{"head_dim": 64, "vocab_size": 2048, "optimizer": "ademamix"}
Each number is 128 + 32 x the weight over its row's rms, rounded and kept within 0 to 255. Layers, rows and columns count from 0. Numbers have three digits each. The size before them is the row's rms in percent of the matrix's.

# up: layer 4 MLP up, 512x128, rms 0.0676, rows 287-339, columns 0-127
# down: layer 4 MLP down (transposed), 512x128, rms 0.043, rows 287-338, columns 0-127
up287 106:165107108157147139176131165097147135150200078152205126115119149032142115158164147165142179122111095151102188109105099155167161155104145140182159165120152102131097125115114134101120185095111148106176101168157168120129104101139107077130142107093197102134123092116216105156102075148106142146117134152160136118125160126077124085128150133142158092111096116122060052160120174119116087114168
down287 122:101157120102109103127164094158118098101029180107096122119118137198126128135110133101110076150161150119165090150147146130075105091137043134068123080150103129130134125168166170167131092178160086148092179105133083157102178172145146168127125143156056170116160126117084146109159158081201098074146106104156094122094126122184176129116142143155131159122133122138195144115135088118130083126122
up288 132:128090143097140084171097124140140101116113069154070097113126131133076117121085118163124071129069095152093082179169092114161114170175152163103092115097168159097139038088091083185157152111120138153122167080142161177150166117089077162088114113140124144098133121066101136119096161123142143116139081157172104081096137172167172116170130122104179138116140129167152090124121180112132166119189
down288 099:167093162120145127109143127126137095133165129163145149189130126109039077013120155179160126155116115163058100172143086108182092134124139097122152116084191152105131109117115081163167128098110107132135115118168181107106119160117107180138135144125138118115135115118158043171127168111152160047120098160177101124090127107107129081182147139135105102125120093180137111162100179164146148125154
up289 086:105114137177156113134097085102113169143122152135099163153069107099135073126154126153138084134124162108115129144127171154058121170099131132128206164172138124082093155134129090127073112114112096160147111037126137137118160060132110158128136092139179090117144170133173129147048118101158126137075170178160098159115089081163167086065135148155161118135127090126147138096128170095172045124133
down289 092:148139169078102126149128125149146056122155110082180106073173153123111200075124147121120126135157121135151132104144095102186130118148107111134083121125088132164141092095132166138141104135137146096120162189150107109115072212120145120120105190123067170111131108114072108092208146153112127104176104116086141125139165162116083180169103119106086141096127179125141119188096055118088192152140
up290 092:133124136112102120069115139175204114062176149044063102137141152159160119110119124136098095201094143164158142082135121107161118170140108144119132106147062167084068083129135126140138137117117106167153157113159093135099166114080169132091146138100131179114087160123160118181144099101104127139133177151169163192076073163137108118133123141184161167162200140116103118141133121087081091127132
down290 100:098174101143115122169108131135070160190111143180159144134107099117109113161115142096120156084188121094105139193134127154114089099120114132166126138123227140156127187138137110107107112154135152061092085137085166156141120131124091121160107087157114085112180121117122187085108112128170113123142069154073116066191134075096127124127130126054132076087090095165136144126082136167177163157160
up291 078:103113190129152063150100097106134160141105125096098048169126149082141108145150191129101136169095133168113170164116108148142202164141125059110153095113114174122153124155074121122109118134150032082169100144141127109140123128140128174169105241158098091092136097110145068134136070152080170058142119070150168126115128107122146143108147104153115122096126145107116164128116122134123105112132
down291 074:106134108084127172121131132139098070122161132159123181080112094159102123114133076112120126056149089109158097086149166087104066112117116199148100146160154094157138120095159135103097121137125215180119170130095117129122147129160152053086133019112172164158124160112131198099127155105187092177135152194134080136086125155133083113175125131101129131138155121122161096110141145131160139115129
up292 091:091142173162172110100098148176108106154199180163156107147138132156128120145110085152137062153106091162137131108115162105140102166145071079082143199086172159117145080138123104136095160126083086115068089163167142103133094149084120143064093145190113120127164095104118124142099126041104154172157110148134100119157147137079141104090143154148206110138122101184145125132171131159160156163115
down292 085:123150089117098163126167125094157146078083118110135138117144128129153168110116156171132165120155172097137116150111133161117085064092154133149107079154121110121079221105152185139176120116151158127199158124061158129116135096143097158163108141054135086080065164188155121099161125190127117112138128116116166133094133130168144156209134075130078153132089132085103125113073112125100120091072
up293 093:119088117151121175120070080112096115061164155132121103167115136120127161132197142172119182188116108103144113135161087115136175127003133066107167133158095135138137103075123160125163112115158164065173099141107147077123081187123154159104131132163132144129144125162101122144151125181152116137160072103117100146111133090111136127114088073144112145130109199137146102112123122101197156179096
down293 104:139155173122131048163214129120146164196111103155156141111150115176144096144062089080155103069133150147108130089108153098137103116215112186138119108113128114152118150148135084121113126136113111154075178083150150165158175073144089088117108126073125131121129100110144135141122107094096139120121230140146145091119124164172110108132154163157139109109130077087104145165141113128074106077186
up294 090:118128083125133107193084169108132100080144171149121114139095168129126128120161173120120094068119215131145103096117124058160119140117101115089127099136121150067144068154124090143095204149047129140052118130121174145143142094178149127089136138106135151125211125104119118154134154086127073150171135135179170140139099133126154093115125187112138088077076113179140130103155102178150131111097
down294 093:138101130149141146084168134157162201165112107110086107143138125136099186065117076147117150159147083146124143162099141208076148060142148123159111187102101130154141199118142163124169088099187092063202157135144085134114095130090094116137127116152132100106047118159117118129105102163149178116075111112097127130101138109105130157158120054143133174177170119097110116168105133089104111143133
up295 099:150138111134120100103155146166122075182045118196126171154135138109118137118104133099108116170160174139069071108099128079105107151145121087112174093108082126136181106168105108109200104125141079067122143113131157143134106151143121209129175192190117114150139123095157105111135126113120117137069127178144122072170168156128099072150096070164106140110141138127145147141159144091168077155071
down295 089:143107128132157142173073096123173150092165116095102087105069103119126101106133173191139139115144123107148185147148121152158101138127163171137064147156158149141143150118143148166058123094108161205148081136132093049104111125115185072144096043093120125087134078153121122188160116156136144116136132114094145191076109112141178167128172165086145120150076131124104115112073121166132169143157
up296 068:101141210130165120146141220208143111091143110112146123091147132086110106156094164127126142107105167080129098125125123097124131154081123114126121112099202154144143096120063110165156056051058139152171162182084066078117154112131073123112133134131156152144073089108152157216158127162087117104100117161114125144116110135114110154116122097120148155156133116103166107136111135126102124150186
down296 073:148101050137124131081118075042114138179124162138099133156114114158155155007160123141161112152113085156128149120137130185135131133174138178134123100162081104090124143137159136157090165179181112104084060109147164166148110121113180158136132107108098109128207155143109082057113149059180145115141137135160110107139131112130167096147150140111104120071091143164097133119146122119135116127100
up297 110:165121220131090107122140114092142142105210112133131140140121160161130110146112151129186134115132126081121087135113129151099097141128090065120138148088112158119112101137129097101225182139135118167053145180150105138079142169087114133126108038143137150188122140187109143143106082135083145121146131176056098198122138141151131094107134108145112141132114142131157115076145106172152185160174
down297 104:093141078121156158114132163159112090184086113120123124142152079102135122105158070152076123161117119132167153103148107127132150161132150162143158103170143147136166139118149146159072091096144160094198085072100196060208122093130126105130131144087127113072154141073153095127130196110152104105130126149171133085114113110090180158157098137079156116116095116145066164201055146116139106092130
up298 104:177150182122161193096094087155126153133164159162121079192067128060134109077083119095106138118086147181115120149181164077108119177163141133064089164157144115140126160109127121139137202156103144054129096089198140110113172182122111171136137121089136153120124107123098106091146113152140131119107120165134153109137136154156128110158113071112144157085108141140128049184126080152127118178121
down298 103:106101127135119118141121126141134172145117135101130153074111126164103099072150188136174130125165129100116138151068102123172147123092056137188132102048152138108086095165144125113103073130115088182135201115104192097156091087123149079137147159171190102103129166098121137196097127134091126118129134140172098163130137086112154116111126193172103123117145057150127178065106193147123158120148
up299 080:126166100107122151212110094139164157103118147163189123083133125155153170119078151125160128150173124097174109201170139112123181183101075177148177073092154085143095111106130123111152125133132161179171095134141168122077172210133140179111130152145077153120151120150189125187062156159144091084152147094130128127104147112088129076141123087153124122076119147149156121113137092169141153120136
down299 068:110120157139150102079121196116097146165153142115110141161117166144126089151195079108132119071111132165085159063148097127125087087142157082110062119158149154129150113134133153166137130147126113093072160141122079103161123055130140073124123069112192161130108144119101204056181131105074185155165081138147132155122116168176126145072153152135119084157141139137065122133115187104130128131131
up300 087:173185108115118099183124125156091174176104098068133133134139191131141163122107172056126108129128089155086109163145119148063165134198166095140098110116057157168148098117095085127121095122075091117158139082127080140152131141178135150157133178072102126059155082106127159174111143194147112085112129095189124166108185137167119170132141111158128114092153118135113113161104090119117140145087
down300 087:077068164141130174099112122117138112083154161180120111098125033094114103144154087209137129109138123143137126098118110115173055134061091150141128107119213128075137152098121161175133124152213159142114121165087156095109146130096127124144159074164157179153121140091151163099194124096099160150167111156045116089120095109097149106128132130099104144156124111107153159090124157139155117118143
up301 108:150145124074101148107130103110113126171084112118137150162126170120082153118084141124197147129134115125083085140138222083091141140160050166170166086144143067104089108122192105113147090080141160081152130127155108138107065145128154140085123101136135129144174142116098127153162136154149131076144138117115105130077095144164136151142095159192106176055115130065093157115134193114152182168154
down301 108:082127122123145091100116138147102068142179118186164110093073122117095091180173128173115154114127156100119157096138078170211132141091148150090091185108124199139116118169073153136120128189125103175127138134171115150076144113146098148149103090086097126114096104144147155123120081136105105173147105154176142151141146157149092079120141117139129083192112078204189091152139100154085086105146
up302 084:085087205125100171124201088130170140113080164084119155128083140110157137116072086124068148078156171160109128076126138178101157135177126114073131123172152157119137121138153123118185156136199114130098129117174135146074187219123118134106140145128134129119122093150172135134118103127159121186149101117087094057109162099139165095165148138132099093184152122116105113116084131094107123184152
down302 083:147187103138139097130048155137096096150194107151120137136151097146132083119190180101193118160129111071167124174137095056159112140092121151179105137078111119136106104132092131142081126090085143139156149132094152115209122062131129117150130079140096103117140119101093153138152146139123148080089179138130147205129055160142099141110092114171172157064125154159145144144178152141139174121122
up303 098:082168110143074117160151115118115103141199122200114121116114159094100127174138127100092067141129191109104135117162166204081039126160053148070121116156115114146159136148117069113110113100046134131128108100099143131092148108134093136121160134128126150121118097118120139167130143055099127154175107080139121186149086158131153153178072129181116156125141131157131094132154175123081185125144
down303 105:136100154097198124108116101127154145128066098095157097107161098157155122008157123182141183144106086148120123113126066010157155132085181097167148135130106129122101122127111175134158142119202176124131140149148128138161076132124149125169097121134110133131123159182140105073143134144140135109088140142121115064136173097096103146098191138109133097128136156079127135098101101123161067133137
up304 103:180093134127144144149166138182127111189144049148132110138067133072100072153129116197107091094132132115115113115134143180124093124063128095123155111128131096123114071123149138130120098105122125094091085095150088148083098079073089085128160118129185090113206074127091121132176128149149121148171164150152156176103092086114125148123152162144117126165154077084173178129167165171174161130155
down304 111:101186120137124112121122104067163131104151152090120129136211107137161095052098138076143171130139136096125130135151079066181154125201084179129121133139101153178152157149126112133132138130115121186169198152123174155149119207164172127119077120137076122126064163133159132127097108094124142107116101117116058081137158170122153104135138124156114126072130135176102082160125063110089095145122
up305 088:101100146088107127075101128175114091109168097110185105115107143133112074105077153162157112076158140154106154099162119161068146142135110131108107170134157085160121123132105158104100158094092142121130099132160111131095133197192150139098141144111117139148128133159128141121132111146161114183116120171167153178111134093117133077198128183147133107018080110106196101170106056179107146176171
down305 073:154151076146134137194115171109151191156102196129063119144151111127139152115112130083119148187133163100173132135124154076194083125143124097135120098107120168089115147119172127124161142149150162100084147082088172137126096098063125111181124143152139086090159170136132172186107157126082139077133118098067153086127113168109108143076087084139129124188138143177091105078150174092137164104084
up306 101:124098148084056128104146093071116104152174155079120133182117102134116162119118181136120161147121174164132090172129142138090100133123129080136179119134109050131127098096203158156107131073213143106121138082107084141090119116107114115169112167115125144117137148084137108144135143161138106119137153120105179085125153088189147131084192174100155100027090100169119152136126105097107066126124
down306 101:126128125173161091180120139145163184105107105142128140059143148061133103092157093113163100101157106086125150108140091121166164091114109158144097134118151178088138190182068093109118082181057096155156109158131172165137137167158140115102170081158123164154141068162128125126110122103118169150080103136109070155099121132100119138138110087148110143203118157025122122167135130174136168103122
up307 099:127133168148162145108100172122116111104125116102119130090078108095055106154100104137218107138127159124087134173210097116114130132183096053113072163160103066140148133134107163123124139120117132112151112100097095082124119116125096090148155097113099104113153115148135160199109116135079080227130149165113115142139112125111143051213130206149125147088146142152163122119154136159145121158141
down307 096:118102139126094111180135083162163135171128100136126147142153172111168153062126160138110179112137156082165160110074151119127131119100107191136177090067171185114125094074150111120163122147143124116091113128137156182152161113108131124108134151128135167144125122088165040093151132138166167038129132084130104132152138113147167168060136046145129102160126051154181126126109102069113129096128
up308 099:135142128125169132118062128156125098173135140148145107176121204117116117129138129137124070149120139135152140140147132136106082118117183126127092066136101170132094076100132099133158109159153171116136113061127119089058084154148117142102188110152100132109179099112135111113170171198132101045188192160138175125149138058179116142119101063165146133133104040135110109191145152115133124139127
down308 108:150122125134072127098173110088128201117138083117110130119121103113133140103118113133107158103143124092141123111132129116140170153130130104100156170109150090092140182161127162174125140097094093197099139207113114146200168075144119115150131099087148111134103152119110171125098110061119150226108078082119085117109117172097154096133156206072121120112192196120142155063136090178118120159139
up309 102:083145099102154108162147156136159154091168136137134148188101089163116181128103096109175163210047140153097138126155145132143148114115173117149150112103172178133100117128148037103092124128157113104190133102105129095103190148100139134163151144117097120114092123102133128135154118183056121142175139136141084047141076130077123172152133081161132143114097069189158125122125138065149092130113
down309 117:167129185159096146092123104121090131116106151119089119097142158092111106135135115152108156035208114093157148163110089115109123174130086077091117152135108096117155133124105236155176133135105090151047129133147127163134106141097106081117073124159147098083144123123105106144093084107182136153097105140151211180127137124200170107134168175115159124103120156073104105144147123173138136136140
up310 082:099134164171170120055138181144161155087139095081157167104088112107088110133167152135070135102082150100086064139100113132091119162132093105146127187121111118111151150171115163141098154103156156102138171148084106152133202098091134081113140106107158096139136099082119131164093107130195145141202094156094143118134083200108143125117120083163078121123107103174169086144156198080109117116148
down310 091:153126103107112137200155079124116114183110166148074069142157169136178144075134114112198128145146093142142147127150157138152112103150142160129136122150144155123094106092160124104141103146096070136078053116194180131110053146141088182130101158154116119125124183190135087101164135093056138098093117081141107152109136066151118122148128141101151150136161121095090169092101061165144126166080
up311 130:143083150110103120131172132112140091205163133127092070178158174103157136081127144136210134165097109163119099158169145079088188138157081090109142159094111138114147096090188103129165158114129081095124145125165142178130125141149118160084162128119123124095171111105166102152109121123053073141119098159134068160167104140086155124182112084149171115081084093157153075159095121155124108074129
down311 108:138082147105136126130151120148135129156115112106114158169127152110140166000151131141182089122103066161119142208130159107142167147138121049102127098126124111107168107105133116086144138080107118140156114098095118140128139108155110171112141188171128122162173117135162058132115154092073154138126092196101072130140158161097169109153098109132151188112086077151149103165107141142132091129118
up312 099:153166086112095126097151192173136137148158178179078101133137185129090103115068157091125149111159163162158139144059182108126129105135115163117132121090124153177146110153148106136167072137084090136111106097118102129116138128098097078137175162096079149087126088090186149186099126082043122111122104105119150059075139157138149121148155182137061156077092086158139126116115104117129157140095
down312 100:127113133139135144156128075102098161079122079118125167119129129111171145151183107178164164081137084091153144132141071109092146172076129080112123119137130078066105135083097159110111158140159170074130162221116105112116090092133146176113107095159172139207113141176107181078104106216179162143118150127165120165173101112148099109126120132153133094196122159090128108106144134121090121104133
up313 134:185118135117087117201152142123148165143110113154098094110117139102177092129094180144124077117111121129105148119138114156093142115086147152117204123098182112134160079124066085155200143091173128140188151093124114147148124189144118106120106076147132103086187093132227115128134131177153120101147150132113103119127150101123187118192089128108093192064125140125078098125106110168119186140121
down313 119:062206126096126124139110168087155144179175133148107151139168145115118132085117049081097133118140117098139158151146123181128092167103128162122120068090119147170176153146161090192110121173131128163091110150160100125114112124098165162117117158086125140085093145096030110113136119064139116168130116092131120180122099168174080105093108152082134058126145197109152175140140164136162122151128
up314 102:080111158126086128127113185091109137136179121097158100125082099087139107144153121153165117171139166120125060245136081155059189160144119067155175159146144120210136074167146147093150093112089070175110117159079157121100121159073113150126110099162151127104149132134159129161146132133117077162138189141116094104141100102104145080145103135106148179132137173129162133148155114113154125102115
down314 117:139144091163156100118137078170136123110119131187128156130154116164132147108142128106095143102119071158155180035151137113188072083126117210109090080092124149059135151072135082108131112139162190062132109146181091119185172118201154152109120169104147166140083113165133108116149152136121174119145095103139146121111144147158100163117132097147142063104149059133100109125109110096081141134130
up315 105:083145124089126124115149163103181133161174105134153183089085136128163098147131118024098120142095113134130125123111202123105109160158061136141077145107099196141106118136147098150157148150083113039164145142138138163142073120100133122135111083087133133154184103113126091122114134089098120064129100158132153129092154116129064163110100114170144152140128161197142067215157118154166115133133
down315 101:195138112137131151117160113172139095124079143143100043130160144128067149139108093234181131102132166140131117101130126159136105144092141086087148162131150053166139118115130132130088174130180150180077112105141145127072123105127139180104126109148086107121067182179094173115144107128103095105116140083113120108157147148121203160164174143086099086116139096112110185088073121139123162134129
up316 126:127118146171140096183127128181190106141152155072081109101106110097109163146130141188169128122174108110108184126168119120172145166109073097040127151109088101109098106065101153113156090097190109096101090130164114170167132105128122157132087133118107114118148128087194136185134123089145142080130093133079144141135098103100187103140122132194112128156130065097118106143148131154143202067111
down316 100:073143094066115140116150109100134154124100121120115124169147177141098105083148148127111135168103116137051122152148116106138210115130099166139101153101108163149092121100139073109105121086102145188099163108079159189115123137161134097095121119166091190075137115204087132158123124197062108135154133121140112148092124128147121081148158154133169199069061109132158129192100140101146152181120
up317 134:102117158119162093091158103136162127164176099120105143119097116091120131107074151192194082140119141152148154099099163090171139140174124080081133124129121151107151084136123125152097180101131162098129153101084131135112120123148041178124089171079059132152128105166104142112119110133096127171157134115168103081068104145188138187171139120162170139065097114174193134107093137100170111185168
down317 134:154161110185103098099114151152154116188138086080067074144094136133113135042101135124167094131127130139129108154107098099119099121121158110151114144121131175109135088056127112184177194098164130097105160110149142102143171108099094152126138114107091151126140143126178095117150137132120110062120127176158155127124115142195127115170159127157073100152133110097213083169132203102141043162151
up318 107:124140149171118083153129120166141066140127075158140110108157137150131130142074155123140137118088081102134082151112119094152089138165076099139114121122167121076106123150147107134120156093172101129137095064137242169194131188197108158157112113122167171147181138141127124170099137097135133107186111180093105088122141129134153146170130136162146139099179167114144108117078186083198122189135
down318 081:106138124090122190113141175163133182142126156126103147141071116103116105116170095153103139127218182142122145101148095230143132158073192137129094131119116110139169128119122092148107102140111145170174084171142060096100167060071110126095119152102110145099102094098138173090131118109161147151130098110142170168117113117106062075100108134156105109136119088115136110189186126180161117093152
up319 086:134121116171138142179202093117125125119186094092135117076091137158112093153116116125168126137106113089067160165136093144078131180142146149101173157070133145097124175107138123087136057098117098049184126150107128112136096119069094146115124163119141103124184100161091158184147121064138122077151186095146114121172149086142137111208168092160103103104129092080125171119148147110113176130148
down319 100:130141139100099137077056146144148123117100153135136150154126122057131157076132169142079155112127115154159114089119155117193082088118135135142105114169113137151114095160118132186101181136139168178075135129163131135127152121172166059139117122130080150113084144097196057085126140178107165201078070131107161104079120143112132144078093152095152166157099174189139101125096143122166070121121
up320 068:189107076118069101156136109117150117144148102116137092155159111080139194132147155162133080187179099175115074086142117149108173178187116169088163185100097157139169119160151116133148127079158144076143102182116176115130134117120093081122128139186096139128132171137215146128094131172091107113138131130058164124103079116120142091114119137106156149114088088086166130131104088077140133188124
down320 059:108150166116163141085124146177125146154120160152096136106094131160104078049146099111156166077097127069172168156136121121144081077090165100155104070118136105114106178149131133158144115165107109175082182095125073109137139121084185151126098131062148129117173070134028168136155163106204137140128099121185118127112137141112146155125113110165098133102179163162115111153159131156104110086168
up321 110:141206098124087073080147114141111142122119088136128131122135138136152080119157094158168109161158120066063083167120145114093134128139098149146216151048112156105148112126155092121129113147235145158100108150135145143117078092130104150136141113139125130181119095172132127126193147126155071141178159097159039110138163089112114146082147050138137124121133105109101152155146141071153125151147
down321 127:143038129128159203164117125093111143123165194167136109165107097125118180137103132071094116081068150206132179085151109159157137110144171106147109101172120114149094173140116170142121143102063104089170123091133065123161179152123136108096131099142121169088138124105124110139073129146132224103075082160099180111116119165122162106178114163102120111130137138150124107114098091131091117113120
up322 090:121176129138070156155085100102128162094130124066117091147102115132084152131144123116205140124096115133092050145197106181109115104154097160109170193080086117094130125124139098074176095108099139168158143139122174170117092077121099160111162103109161140175105104147115161163081102108104124074161148152169124129116078106186186068128172107126141138129148082135131129114131144102171194152167
down322 088:132094180121167111093139152153144109127119116206159137104124095102164110157112141147085119126146136139167165110036142084133114140122133097137121062181156137142124110157127181151095135106174136077119096135129081091156170186111128096165142168161106151096133111097187069097180155148166151209126108090108148104169154132131083168106077129166128106114156188119156098148130119100080056099080
up323 081:132060103158084090085171154158164113140181110111160079143133127115094099159144105111114137156122127081126158118095119062077131096189054105145158147094113190105117155124158141167130127100065129061139075147126165095107111111100117090113140152093047147159161091132126131163122091082139097123134135102117092149137159169053172082096134082092130077097140130161097082141136170121148098162105
down323 082:094208135072149156139106123102131111111128127186115125128132152119180097067079113135161126111147139170129097133146128200161093171076203112098124123137100090142121058109092097106156160150186087158080139116085135144152124122129143182133115088149154107106118117139119124060138131202100128139126118133142160128101097063195070147146128115169154216121117099077136138111114080108119179125151
up324 087:096124147190081123114095107169166112126120148131131105137109122186107168160131129127136088159151133140132117193124185086142176153103137141099178189128179135063096124124136082119111119068091128089111157106198211098162148132148089145160139129082145149118179113173121141153110150056173121128135124171084057161070115134129135113174177128118175127197147123158082164122149122158103140091108
down324 102:120138120072155108148141129084123160133132133139124130122127191088145096053139138118100183106147125118144139044109073196108086093153101125162078094142091135152151170134127184151149111166167127158162095157067071134100141125110157105115101134172149125116063137093127137083147134213096179138135141124190223110204156100116117155074095147148125139088115143087145132134128149099128114129132
up325 096:123114132142130144150122146128097111118160082170125124113119146166111157163126120102141150133100176173114126138117161150130140150120094201079133089121152193097137125098168100139066093107072094207045129118130113117088124127184108098103163120117151143123100107089092151147142070108050135123123143164158103097121166074144153135150116244148158102119095067148105148132082108049153108151108
down325 101:120157111124108106092142074125201147124087143081138149129116099102163116157124105165129115105131135102124131120125087108100105124135145075179158158151111070135113139154086187113204150119176162026187121113138151149184098103058125163096086129149077096137141129159136077162132171140181106160129122084092134151153088157137114112125149077130086160157143200067164133124175123132076148113154
up326 087:161097146106107128160188156137111166109121164180156124118178096105124161127096138141166105088164134061121164178102150133127096197113163135086146170116122142108137087089185162142112045153099130162123116113118177126117172094087111120109113131125136128159101112139135106168117145090136135172191110131121111146137114148199171154082116197109123193104057203121079140184148128140128173164176
down326 078:127164114137137123138078142118125094150176098088112094163130154167132101114140096130119176183136132172162110079145083110100157101157089120140088094167132153140127166174073103101143219117162150074102142132161092154177082191156158118125133123148124133095173112102111162087142150129097128110084127138136130098091147119064102076195178087129102100139210061132171110065128164128077115146120
up327 086:121115160133152204058108135112121166112113106102157083146119084086145134127123118133114157118083147153121135125140110110102076135097103144032144129149165102132174139124102134131109150113092150094154160095102136156083209157125121104119083166105176117117094128153117108138108133033121133134110072192122054129135093105122134144105161153205146145111135128164163172122109147035154117101199
down327 088:146137101120100105223128089109167115138152166135106162141151169151108148179123146121169107157131123116117109089114155101147175112128110076224107119104079141082069077146145130086111136130180093145135092123186137114172081112143138187105135106154095158068153113073129159088163126177099122140146154049135166146121109121142123093145140095087140104127119115134119078130154115213093137147053
up328 098:119156137081123088158109098081131134158134131152134126172119140097170085156108171139134069171093122067125161116088151127089126108142199130123089110152092113096136161150161059115130070118138087105222112073148185182066120119183074115094168147122152151137149085090156107119135144168083101085198089095155152106163067164158139123160134114129097144157111136114161087134102155112138099106130
down328 104:149097099137137154107166151170127103107103077116089153120115076143108161078136128142149138085174108194134095158193084134154107174084057085163123123104127136138135142091121183177134172120134152129074140172098064063159148128109183119146064114112095083139131153151097167097139115103179129167092162177074122111121162087084141110112111098093177144090151138142110185100142124180134183125148
up329 103:096086175141150120126123162160156036107187097128132082138157114101090128143158124188192184116130138159134132065184131108121097152156114081117113135143151091140080152095165144136081099123120163101207142144147143155098057162169133125081125155129125172167115108157169109109067041143146099117123159140090128165083145111132136121153133155185102164135125076129162086148092141162160089115138
down329 098:162135095105113139169165086127116182158075155113109138121115162140173167055074149089118111145137150119132136220108151156156156151079106172131106117127097192081156049145111079077180155111156095119070106093096137143160211114107108149145089123146133144071128141100107129185169160078132138133147123175157106112130100151133161139092145145089135151054084146158120149128126167122095150125145
up330 119:158108174137039155099148138076147115160108087113100167140171108115108145127065084152135145161122100114137073123132114136097103138127074128133148149088183120092215111084123110121140114085128129132110097132090161108131163214186113096130165142098130097155179168130104133140119132143153174127094117138111104155144129098074142092139168232121110147041143100146098133184087162149154147141149
down330 091:115115128143184117151104120130098190164130080176097100127117082180127118063174180123088156097113165140089139144043107140170195113163113095157093126137091083134071138134102119186099160132135149139091132112142148148172148149080104117128158091144130121131117126080105143176141133179100093126201159111158179201101090151153119119078119068158116139196103126068114125160107138137137137167123
up331 113:153191098116090139174175098172164122122101087140067095120121133097109141082136163098126089119116172108125107195097146063058154117179103155169142119081176149108155129109096100131179120096132143127095215132138119175127075154121172143132108154177143163109114147119121090113083139108099117115166108111113143150112101151083123115165083152119095178128105152179132140117114244172149102150140
down331 115:134073121087127096109118124145065139086162133128120124130109220136108122089101171165133145138137083108080145152166099124159104155156182082137113135120126119101148082179155139128100150136121139100184081122151158109122167125152139148076139115074031126147146100196092163077184109169150126104092157160154137092132118123198171134123196151113153114107118109114105094140131071093208133091151
up332 107:117131162115137128117146145131136126203153118168140099140108157062081114088111173154187102173116133168116123175143125098147152128127090088075125141086136132113130048115129101172125113110147131120143176109082112140094121140117116125082163180089072162119178118061175086201126146129066102131150118124096096159113100125145149086167162093169158151038090098176137095172088164127153109150168
down332 114:148113170124142100121145144169141129167158109141149111171119189064118132000109181146156098142119122122112114190138141129143138148122087084085122129121136123108132093138124062168130133083120127132171185103091097141115123135151126189101101172144073167159181115061176036170129162125101126109107139134112107152125131146152135107142145104148139147087080117159129082187108168109136088152145
up333 084:121098208105170119191121140119163162179159092146162103110118109058107087152110160073143150107112124131163106115130168134105085160139198106140142108153145183103099129106125069122182129108161105100129127143108140115062080163063100115037138048115202137163101149121156143124182134073072125087161140162158096165107176136131139147129135125116073127132118143142141127147144113155107128131170
down333 083:100148046112107169079129147114108115099117125102076151136143168149143162028167100165119100111127110107079172118111098108109165141152088171099136136090144102150212106130147176134105141117102147138131168131171089145183166084169164129207133151133057119102157123164091058123115135157199137184118103132077139084160109109131159115141143150115187131094127077114110104114089137107136120126116
up334 098:176179144113133105166131195090074128193166139120085155124133153105106099159112142168127080127145089124063105108119122102134117151109125093083115120135034156124178076104154127132160183163149141127129145168142105150114172119097163111160123211059126152150159067110081146149124161175115075031127124102114177095127112126176113130125163152116129127123124124073152118118142129111133090182164
down334 092:128063151135164159084142058144162107081107124129175075082110103130126143100111132128138194130131168136168107154104106187122110095163152167181164122128209113158078195112079138141118132119104117131110116107134133108123090137163088122112146036167142116110152113124159113106124123085145166216132128152121091185129103109105120150114077142129132143076166109155109125107088106139140232088114
up335 094:146098109154153120153168130182151090092160100170143119176084153117091128146083094148182106110119141167122101117173143127078119149109099070147131183087169081092114093109139133122094148136136185129039117115179110117094158138167118099064144129097168121091173103080125151098113109123139069087106161107095138166109090119154150129119140086093181215100148124109173090110154149156172069168115
down335 100:132122147126099129124089148093081178179103091115107114114170143132167138066152139132117127132108147069109145156082130094156145138141161208095145103193105169134136138114139154158163097085103098096176133110052157125171105152057108123166083139132103138134084139171114099181133144132123168163118105161186087121158189128101159139128137190156074084141100093150106154188081061097115163099127
up336 086:123084063143169092192116170130094142138166121131155157103148110164106134137123136124143136151142101101112205105124100177136172145160131079161144116112134128180149082138139094153127130082164067119129139152142133112129129148056159159149177224094087091090173126139092171185162109192153119173085100138120123103056120125067113127105097102177083145084151095180119107173129135122125100111153
down336 088:104189209112106166036154099107102087130116196118130092111131154094150124058131090165109135108115139162171077139143126091111098139110120168119101115129102112087137170119093167145152139162104207108113117123126097164158147144179093094103120043163151161155096144130134085090100138088108154083136142129127153160181108134149105147131152142089175097187124155072146136059112139147152178122116
up337 085:145170113165154145067102162092188109148095087127110138113090133161104099161097126129117109177156073123137106177151089166146075123119130095128120142147131202087093135164111113111154098077150168090196106163116119125133165101100102162144111082103191105140121072098103152191154124136136175103123102078118090128150121102187152121197164136150143143100131070139119064198123158060101146114135
down337 087:146115147115118095230143113145129155096160135092132093111140118094161151072149156158155187154131134121132123050082110077084136164172153175144151099092121076133153144093148140128132175137116064119067138114122150134119119140131142098132137165094076147122146199154190059072118121106135096106134132193146167134113088101065110131060098114105146154125108196118130180085154109150142127156113
up338 090:114126137159132096142172133118118111195117087117118189166104101106043108174153101046123118134147061103100118113163145177112111188060107153090163199117143095144120111105115107125139150128124172124161153146155137084122129112091129105124129136118153101120129066056139127159072109089115166142048173171118151110130176081160116084100118133142164147083161046123116126152098149125146148155139
down338 105:133146156082134180116068104130170122083150156154138055092142137118170156078125171193135132159109151146180148125113110059132134076221114091154096047136098157122115142148138175151114102121114085117103082115081138154132124191150114172136155125095104137129137147211114086119167146132168127115183071080147125148136076164099140156146164146105082118123083163133142104103143096092137107105140
up339 094:139152156127117112057115117153137040135151074138146178113116141091079128096141152184152166127120165126114079120172138135065074111142097056125139165138173136145123136102130128109108141125162108086182194125179125119142121106128131138103111139105110130157199100101113151111132102138164150107075149151181133164232136132140130129107089159178133085103130208123180125152077168091107134096091